Weights of a small transformer language model: capped logits.
Each number is 500 + 25 x the weight over its row's rms, rounded and kept within 0 to 999. Layers, rows and columns count from 0. Numbers have three digits each. The size before them is the row's rms in percent of the matrix's.

# layer 3 MLP up, 1024x256, rms 0.146, rows 131-156, columns 128-255
106:497498479464476455522546517492529523523499508552487487505524491441468514521508494504492462487486528535523555538504502488466525530515473478487462485489503518490568478507513506470464516482501459477492458500488490503506523516499520502525480528493549495476520470489509502526497496477494525473562527551532445559486471472489479501519493537485523528503517476475470494514503532487505512531504
092:504507502476520487550510525504475537501494519582572476462450533525490521496497492483509516483496554529496521504500510531532489480457517544492470461496512499490484562493498497513475507509533484489498535467510484486529536520453492510512518522501498519468503517477545512492456470454448490506499508536492497508507498522479529488549477443461511508494482543491481490499497471491472521507462
093:506492528508535513476499488487468498536498568475515504506508512500522515462496498521540502496499522525477508473480527497570499506506458500525495530560523533527481521491459505473503526498502549475491502482546505536493499480533479488516504506525481479508540488498488492536514466478455515525485474497535509486472523556512510520521473461504481443501498494523535482525503428477444515474515
095:527512515507490501519515469461491534483525558552538535530466490514498504515489476503508489512514482506501431511495535484490530479494511520488514508493510486510491523489494511453489546516502524493463455473476499505485477516505506524436459501490527483465489515554477480519486477523500497522490496532488514521498491460533484538517486529476509499440464473508497446487484488523560522465472
064:484491531475490527474484479494485501556487458513499517488490482465469503466508527491507525477484495518527469495482474496444450518497495494534494523514514530519497524510487497541457514527487492469473527511497524506489474447497478514521502493517512536517474462517529466539530521515504493473495463487481470533512468495496505496503469532529529489514536480447502466475560486491520530527480
096:520516509448462508475493478502537492492523504502518508491553569479494485492502503461493517532449521503523494511519485495502471504534491549497522447486472488492529506469515505519489490521485479456499525528464490491533555551449515498505465552494492544511480466484511503475469510509537493528507492508544536527493480485548503516518520507505511558472515450473509516470468498468484526506500
097:490482506508510501516481477521517456523542502497520472554536447455503488529531535506537486510463500494485493492479529516491516528500489507451547520507537508499487496476493504500537537490502510504466486531486510515518479511476523480428548465496534524513514514467477498510521508538511470551519514495452437491528490509488574518458482535504554532513500466504518507522471513534499474465530
099:525465512531511511511503480536507467471491541519483435519497467508511512501483497477484503504515486511510503531499484507461500538505488535519470478513496539539488556504503504542474476457488495472494491520513483537435490535512476503466497509511478484480508534465536492512493497490506521497523557506496490489476467517506500521517551523510473504514470521456463477507549464502465519502497
097:449549496493497519488474470488517497538490551489513501495500495518507515483524487476531466506453484508530498498478509497524516482500526500429463483514469497505489461534509511487538524498448513479474529505487501501475477467503502503525507509481551542495513568504512539532541517481518494493487495503508524479529502424503499507489486526533534484474509510496455501483503480496503466501421
097:523508518497556497449494465538469496551538520505544482503478514510487511495500530509513545510542517527536520492510504480501505519474481542489524509485469508484509498496495488503467526510481530479464513472529532534440510523496527480462507489500501499508515466488486487504470498483460448503544513508549484500491487482495519520539499517526459498465494519466459460520540470494551508468538
093:495485495506527535498474518518492499503518493536521543437460477509530463500509499467470505517541511470519499518481509494492525531532509539498500494487450473467476516517476494477489521455495498496474464511496503474518486513514512531505466507466506448527492484518486465532512529514495517522515463495503469509493561524554483542545478472554522466489479479519492518502496447579536524488552
100:449491510537523518536517508519485476491454487519503515530464532520483459487469472510541572467448491515479523477506479510534517510513540478511515545526500470531485475465488493511496498487487542475459546509479486480526510526520520499532525556477466524564494523479442498458528490502547509519501512465515507478518469448492478502480467517481467501507484509520529456478508492519510478512526
095:467492494506472506530510485500502495457492515533476485498484494493486491488485520508486492486506492506517497478494516526511508504502513533470468489508494469556541455480521504474515561457495455496445517538456499510489462496482494463523491499507517532450526534509479474516490500492543497486474477521547517490511491517523456458474492484479503500509535471508534485510510476508486530530526
091:504519500517508519505506523544496507466521490419529470528545477474497481483500520530524505507538525512509507498490512480489491534480511493493486458514504496496459495484521485502500544478511489485477445528485506490509482538497508528436523504520485481504525503557509484516481448496478475544490530493431485489545513504504501499450503454518433487493519551503478519479493486523514503536471
105:472513497472473530483485524458495473512533503498508493531476528497489527489496519473493491515495519537473496504472497516511486506557497492519515521496482483494466466499557527497511514535517531465467528513504491523509489531439472485503432523490554505529539461468507455525500499474511500514462471514483496470479505504469491468470495515478499504461571507490528547507494478498527440500473
098:449504484493512513493535508504487466483466498478485527452485497524548487520481533469484522507473490522507501487514531532478514532522493497481484456536507481507522543511472527508485519497469503509476488461500482547460527491514494456477521509505503560462515490488559519503532499507520509489555507503538487467468484494502503517503531507499528484507491559508499493483496435522510479491487
095:522489509527447502521517481452488463523505511469499471511473467506547491520501455489490493519501525508504525481522488552464504534545495517536486492487538516514486538563480519538525487482492473479521530524470469520484517428501532517519466536516520518537514488530527492478465461462513475507479523495489486539514506472496470501493508496479479497465498507503480504535471509497526498526573
106:481460470520549487470555494426528460511486496507516460487492512490495530501496498510467516512523490540477509475524520524483558508553481525514471460508509519484470477475453499506518457502498495478496492508542470523527471488514535470487472514446436515512488524524517470468511481508535512482552510500552500511521459482535499487545496506523454502494490485488458475532509478476524513506472
106:521492455546518535507495491500510539477513474542511539491489441477522516508477478489520488508506562492460501486471467546486540485509456494509505512475514505497480536537527517496453538473525515473507486517460524538462477474548475495499482493490484454546517475527505455510505457483526485506459516466478497516511481532500464502503487501520515511479467452491509500498548514511520514554527
100:523488487476513550512487502463495475507508537513474486492507509511490493472505514459482458478532500466465527475469556497488467515490488510455502482470508514515554530486511496519478500514456495505467529401557504494502515503504506514521475514514494510541474553477504491481526471516486497487497466479541493509515468498491507496463510496517491540439505529516493512515505504479512514528518
102:454495482487514508464530483515508497450478504513487453519497507524504529467503466508497496489506477512502496471502489514485546487551532513527515493509536508464475487485472508488538502504518526516509479485474512523473513462486533442526482520518508497522529468491498460502486513465512486502517573479532531456496477470474522469491503514545475490534459488457458482517519495463512486484458
106:455519533485551465533493496528516535447492429486517514495467543503484501513474469501510510497508522498472474492472492479497492494509512515480492469469517526521488532481529464499477482475454483518507447500482494532503519537467505510484480468489502497487508532511506519486488506527511485523504542551552518491467481511481540456515523527482509510499539473471528496462470507489464523502477
106:483445539528511498518486535502512528524520493531518501488540511508505490494546482538513506468514569542483505474504497482474496527497479471508469517507476505467498512543505465514487498499472496502492473572542459533484483506515516497504480485453518508528465531526501481481487536502495472500471514475503514469520550515496492484534510460515490499503528488515461459501521503476471515497482
101:520515484519525496446510549488526465503523536491488533458468530472483509507508519526459506477516505517496479518506509484526514466491541511506485502491473519485512488497507490517488481480484502500514476475557470457496519491460475477517470518485510536509493532505515472528492573442485499515507482504470482525481494506548525499482481501594460478522469509511492525528475477515439488457488
099:446512518552518473497502513498476521493492488483521472481478480502523531526494496447495504493502493492534535500494497469491454496474507477490487536459491533551469494536501502505536532460504531491498522532536533551484549539479492506503487517520476494494528470519509501481507469522475506511468522514496493494519540507501483498488543488501478499514487495513481507488508532476493461511562
107:526476521514517499486447522445508513533493490499483542488484498477530479472488461535490495477462502491484515489525488531515472504512485490507526504503512556477512536523542552488477498494483461504503447513488520521529510497514489471469500523503506524505507487520480514497474529526483480478472502487481470510500535490508543466482533477462495491517514542508438511487467497508530526471511
# layer 3 MLP down (transposed), 1024x256, rms 0.0507, rows 131-155, columns 128-255
101:495509519468473480488474513493497484496443532460496527517541474490484497480484457532557469475543517488524470452526470494470532484504507456497483532452495480485498526517477510513481461506471483494505524498473504518544514503469492452517507539537528557509521515523471507486477504514504483518492499497480519510502493519560527497518571529524473519500491515487475505508469517482436523506455
091:540521540539499541419498473521501527492509477461539514515517529523546469519492460485537455487477490465516479478499494468494506545519436486513505504500499489518495494537494515470502480524482488491492478488492520498465532508501519486463522483458515504488485510500521528468492541489502489506465479490472505445462467505545480452525492540530509527545494483438485500508515519477471542484501
100:467553487487538488487496465498491463482524483472509515491465464557499491501541522497495519503549490487519462467545528489453499473499493503471514458506516454512487512485519495504445510482481509531515466503458533452494534488460544456498527493502499457505547530496469528505506517484490481440490489475514489504475477509456500478519535501503530488533501464497517501454537539479510505513460
091:538488508474485493481515479476517522490535473509508450506516506523470493502496492520504500425467475503511517546481468546489488538479524496522466481473489486512478542500451492504535474484496514493482531516506515537518519460518504458524459465489430506535470515458504536486525510498463467496475490459484528503502485538461481487516550518470484448559489535508508524458530484528474474497499
073:532500495498475483517519536469513492485447534528502468494508469518503489495456464456498484505528506483495492475525481511534503446522498474511507496498536505501544509530504512514532485486517485526525498507519499481509495526503509465518498504485517480497474526506504499483459536472472526508521544511447475504509542493501531510518505496469501519515516500541493554469469499483478493501519
098:523508461507471506487495504478535469469497468512493493496519496502498550484484495517493503508493527459507522505525531509527466490541456527532462481498447479496510491548501511504507518526454522507502502474503483505478507545503532485527516481464508541494492491490495488463494524504514482510479485515473517499499471499524548482533508517524538493514491532440515512507505513501532488529498
101:519513509481461505489496450477527507543519483516503491519463515483466442509551475483527497502510483504529505473465494510473496486475503510510455447538517546468536542500498474505506481492539507506511510460509554513484536458513462515496504528491438458485529495527482550513456487491492504573491496492501489489527513499467497519492494536503481495502492498485465498537503520514488527473507
095:488493507466519507464510539482511437541502495497539522462524527497518501541474491472511528528455535478486478497486482494498509463510545456489558483480526507473491504488553495503544488505494457506476518438522509469496491538473527511515498479472548501441468505474485479499472516514537494477494510464477498505510454495506503513487502489468534488512451452531496519525490535506556530488517
091:547544486512462533513500488535510502496518514488507525500514485524501505506493486485496473473494516529487531477501521529512465508491514505526524531506516472526484484469491497504497541490501505539527515507563525496499462539486453531534448501493561510479424478484503496502457503449490512515486473468534470493490501512501504415488506503490488516483535485500515437468498495492505507463466
100:522497496478487560553485483523499530515493518470494512497491488532536506516492523496479511499486499514539497495517458520506502467507527489547511503524545454466456474439484506503531502509471491456542499453516517485492457470496515495507467510502474521500527481496486482493555506496542509481442493496496471551483462510531461482506531531491502454505498443517476464490518504483542523488508
102:464500491478503503495506472472485486500502473471520497499473539518465548478459521503513479446510553530493485547487516530516481502524466458517458517510522526498480525464519453500514496513500525468511525522513479502448485483468490490504511515509493521535540458476498508502501518477514514469525472503539479470547517505533500570492515471476490488532522502515481479530502466537516483517476
099:470524480519518483509458464490515556468536465439517484523497452468493505511492487489516530477538480454509443518501505486514494496506530506521514525490513501445472512479476508509507443486521485500470516480505538521517506512498503475527465490540521498492515494484461497507487489501473472509489534500544490525476519476559510489491505484445490527534497489497522468513535485514497485501469
099:494520498546496460465522482479483525548463455478510533472462530562482530474469465511505524499514503444522491480450544435495447507521468523509528498532529503493503492480524451494481483498518511522506477504524497534507525480508525529498506482485536488500509463467507493454557501491486479503508484518506534510535523500443482540515504480511484464509514489511489513557500502516494469508453
089:482512478518540423500465488478489509505492489563497471488493523486524491453499485541460509546490501510529495506513497515503506491486462523502517519473513492486501543502520531534548447499520510485497528497494444520536505501491495553540522492532500489496480481479511499516493504487515461496541524467506496487495483504516514480472482496494496537506527475497542483510516494514461485499495
109:517465453532528461493510544474487493482485510471512482482544531520509505508533482504500488495515530502486523466466481511515513442512499482511488458519485493510510481505529519515445508514489562481480498510530492503453515451491499487501487449479489509504511528504511460506570530478556454481476518516496526522538515546515542511480507514515470500494531513471485486498499467509536543475522
095:518520504505441537476484502511498497472459496523506491439501474552463489549496487508513534492475506488507499515506509503506464489469501464461479525498488507474531501482509439516533538501493538497496495493485527488478534503466525486473481488491512511523480454480469526485496508498487502480476536487520532491519511492511512506480487510490514520496564507518446513458490523492522532495508
093:477483485449475481521501505512523495501508472452498457456511499519461514483464493505515512503525473477480541477485518494495467505518490555513474493538497506534456506481543548496504499492485511480520536482510475460550529548536515500504486487473478558489588492473485499536519506523496450524532476459516522490522508461546517473556467505514518497516486508507502476516496472530490491512495
113:494482516551484480503530509489529524512528496452492499479541543509516496489523507526519509482511452523525489547523520507537497495505531488494458500523513463477534503509476510499492541483483525500467564499496454548507513505495487510512526473465477478502483480514499502518491535477499428499506469483501508450519460476480503509517528521486546468499512512482484480543516480507539501475501
106:507534499530517490532517530522501496498546487469515486468453492481496510540497456484516512504441500461452486487509500515508509499483505460496433478492520469508460530509522478481511482465507525543519554493514515520484520550484501470494489491519473465471498553499506516466537513493498521466501466508499468483550469466520447536504449482512494532507507450467505515545476506485486487481499
101:526489527488492505500536458472505494548537488496517525530488514561490445498491522511477518469489478501477506487502465524543510486492510456485490506472500518504527545495490501512522492483457480536468513466487538522498451518504545480507475482523505506479538509522512493473486464497540485496492472495516517496507521521500486512490497489529470515502499491485489429516510490469503506478507
093:524494516516461484513494493540533498504495463503486458495467522485445493512458494545531477530508497492524499468494479470503544491520503482526487525520506492489469478508499485473501509503511525518541514536536444502526525489530495517495513492513488446477498505531523463531485460520487525531447518497483504481514529516498489452511470505464510508478510481509491494462438516531482499516530
103:460485464496490538474476508511490493543470478478515526471538495471534499485499501481527486446492521490476538484559512517521490490519517498501499537509484459504478515500521515502501494544457510514455514511479481476510462539534510547482553510487488477502505500510512529472528503469547482469550537486503506536516521487510539534477500492486475473500454519491469501553493452530544526520532
115:480467526475441481459484497542490526491510454515468520467532517506524503499487518465495469478520492534514531533494463525497479534470475536515487513465477487491502470483511504520479477491550509495509502521503520510515490475494483485520559475499459528551494497513491506491481514501489457492498506521472539530539468497506554541452496529500479501500473461544491484506559517476478507545511
104:475471488524463495504513515498500478459456531487503499515461499513517472511486519486510469558505472507497507558504504497471484491513454492484475459456483481523526515496496520493542477513513532526487498491491474542506504504527522506500534484547488512479459493533536538503529499520492519454521531444573492557486492507466524511575496496486493515484529492509538497467495513480480564495522
107:466479505508486495483500471514508539485518477511496475450548476455505448479523539493467458501539509503525486497487571496528538493507500450539501471504493518502488454505551451492505490543471515467457516525535509494507495510464478505527512461518497482520483460533543488485535486517508543552466477463463563517487517494539495497517454497488489549468527514514525470484496526499504510503535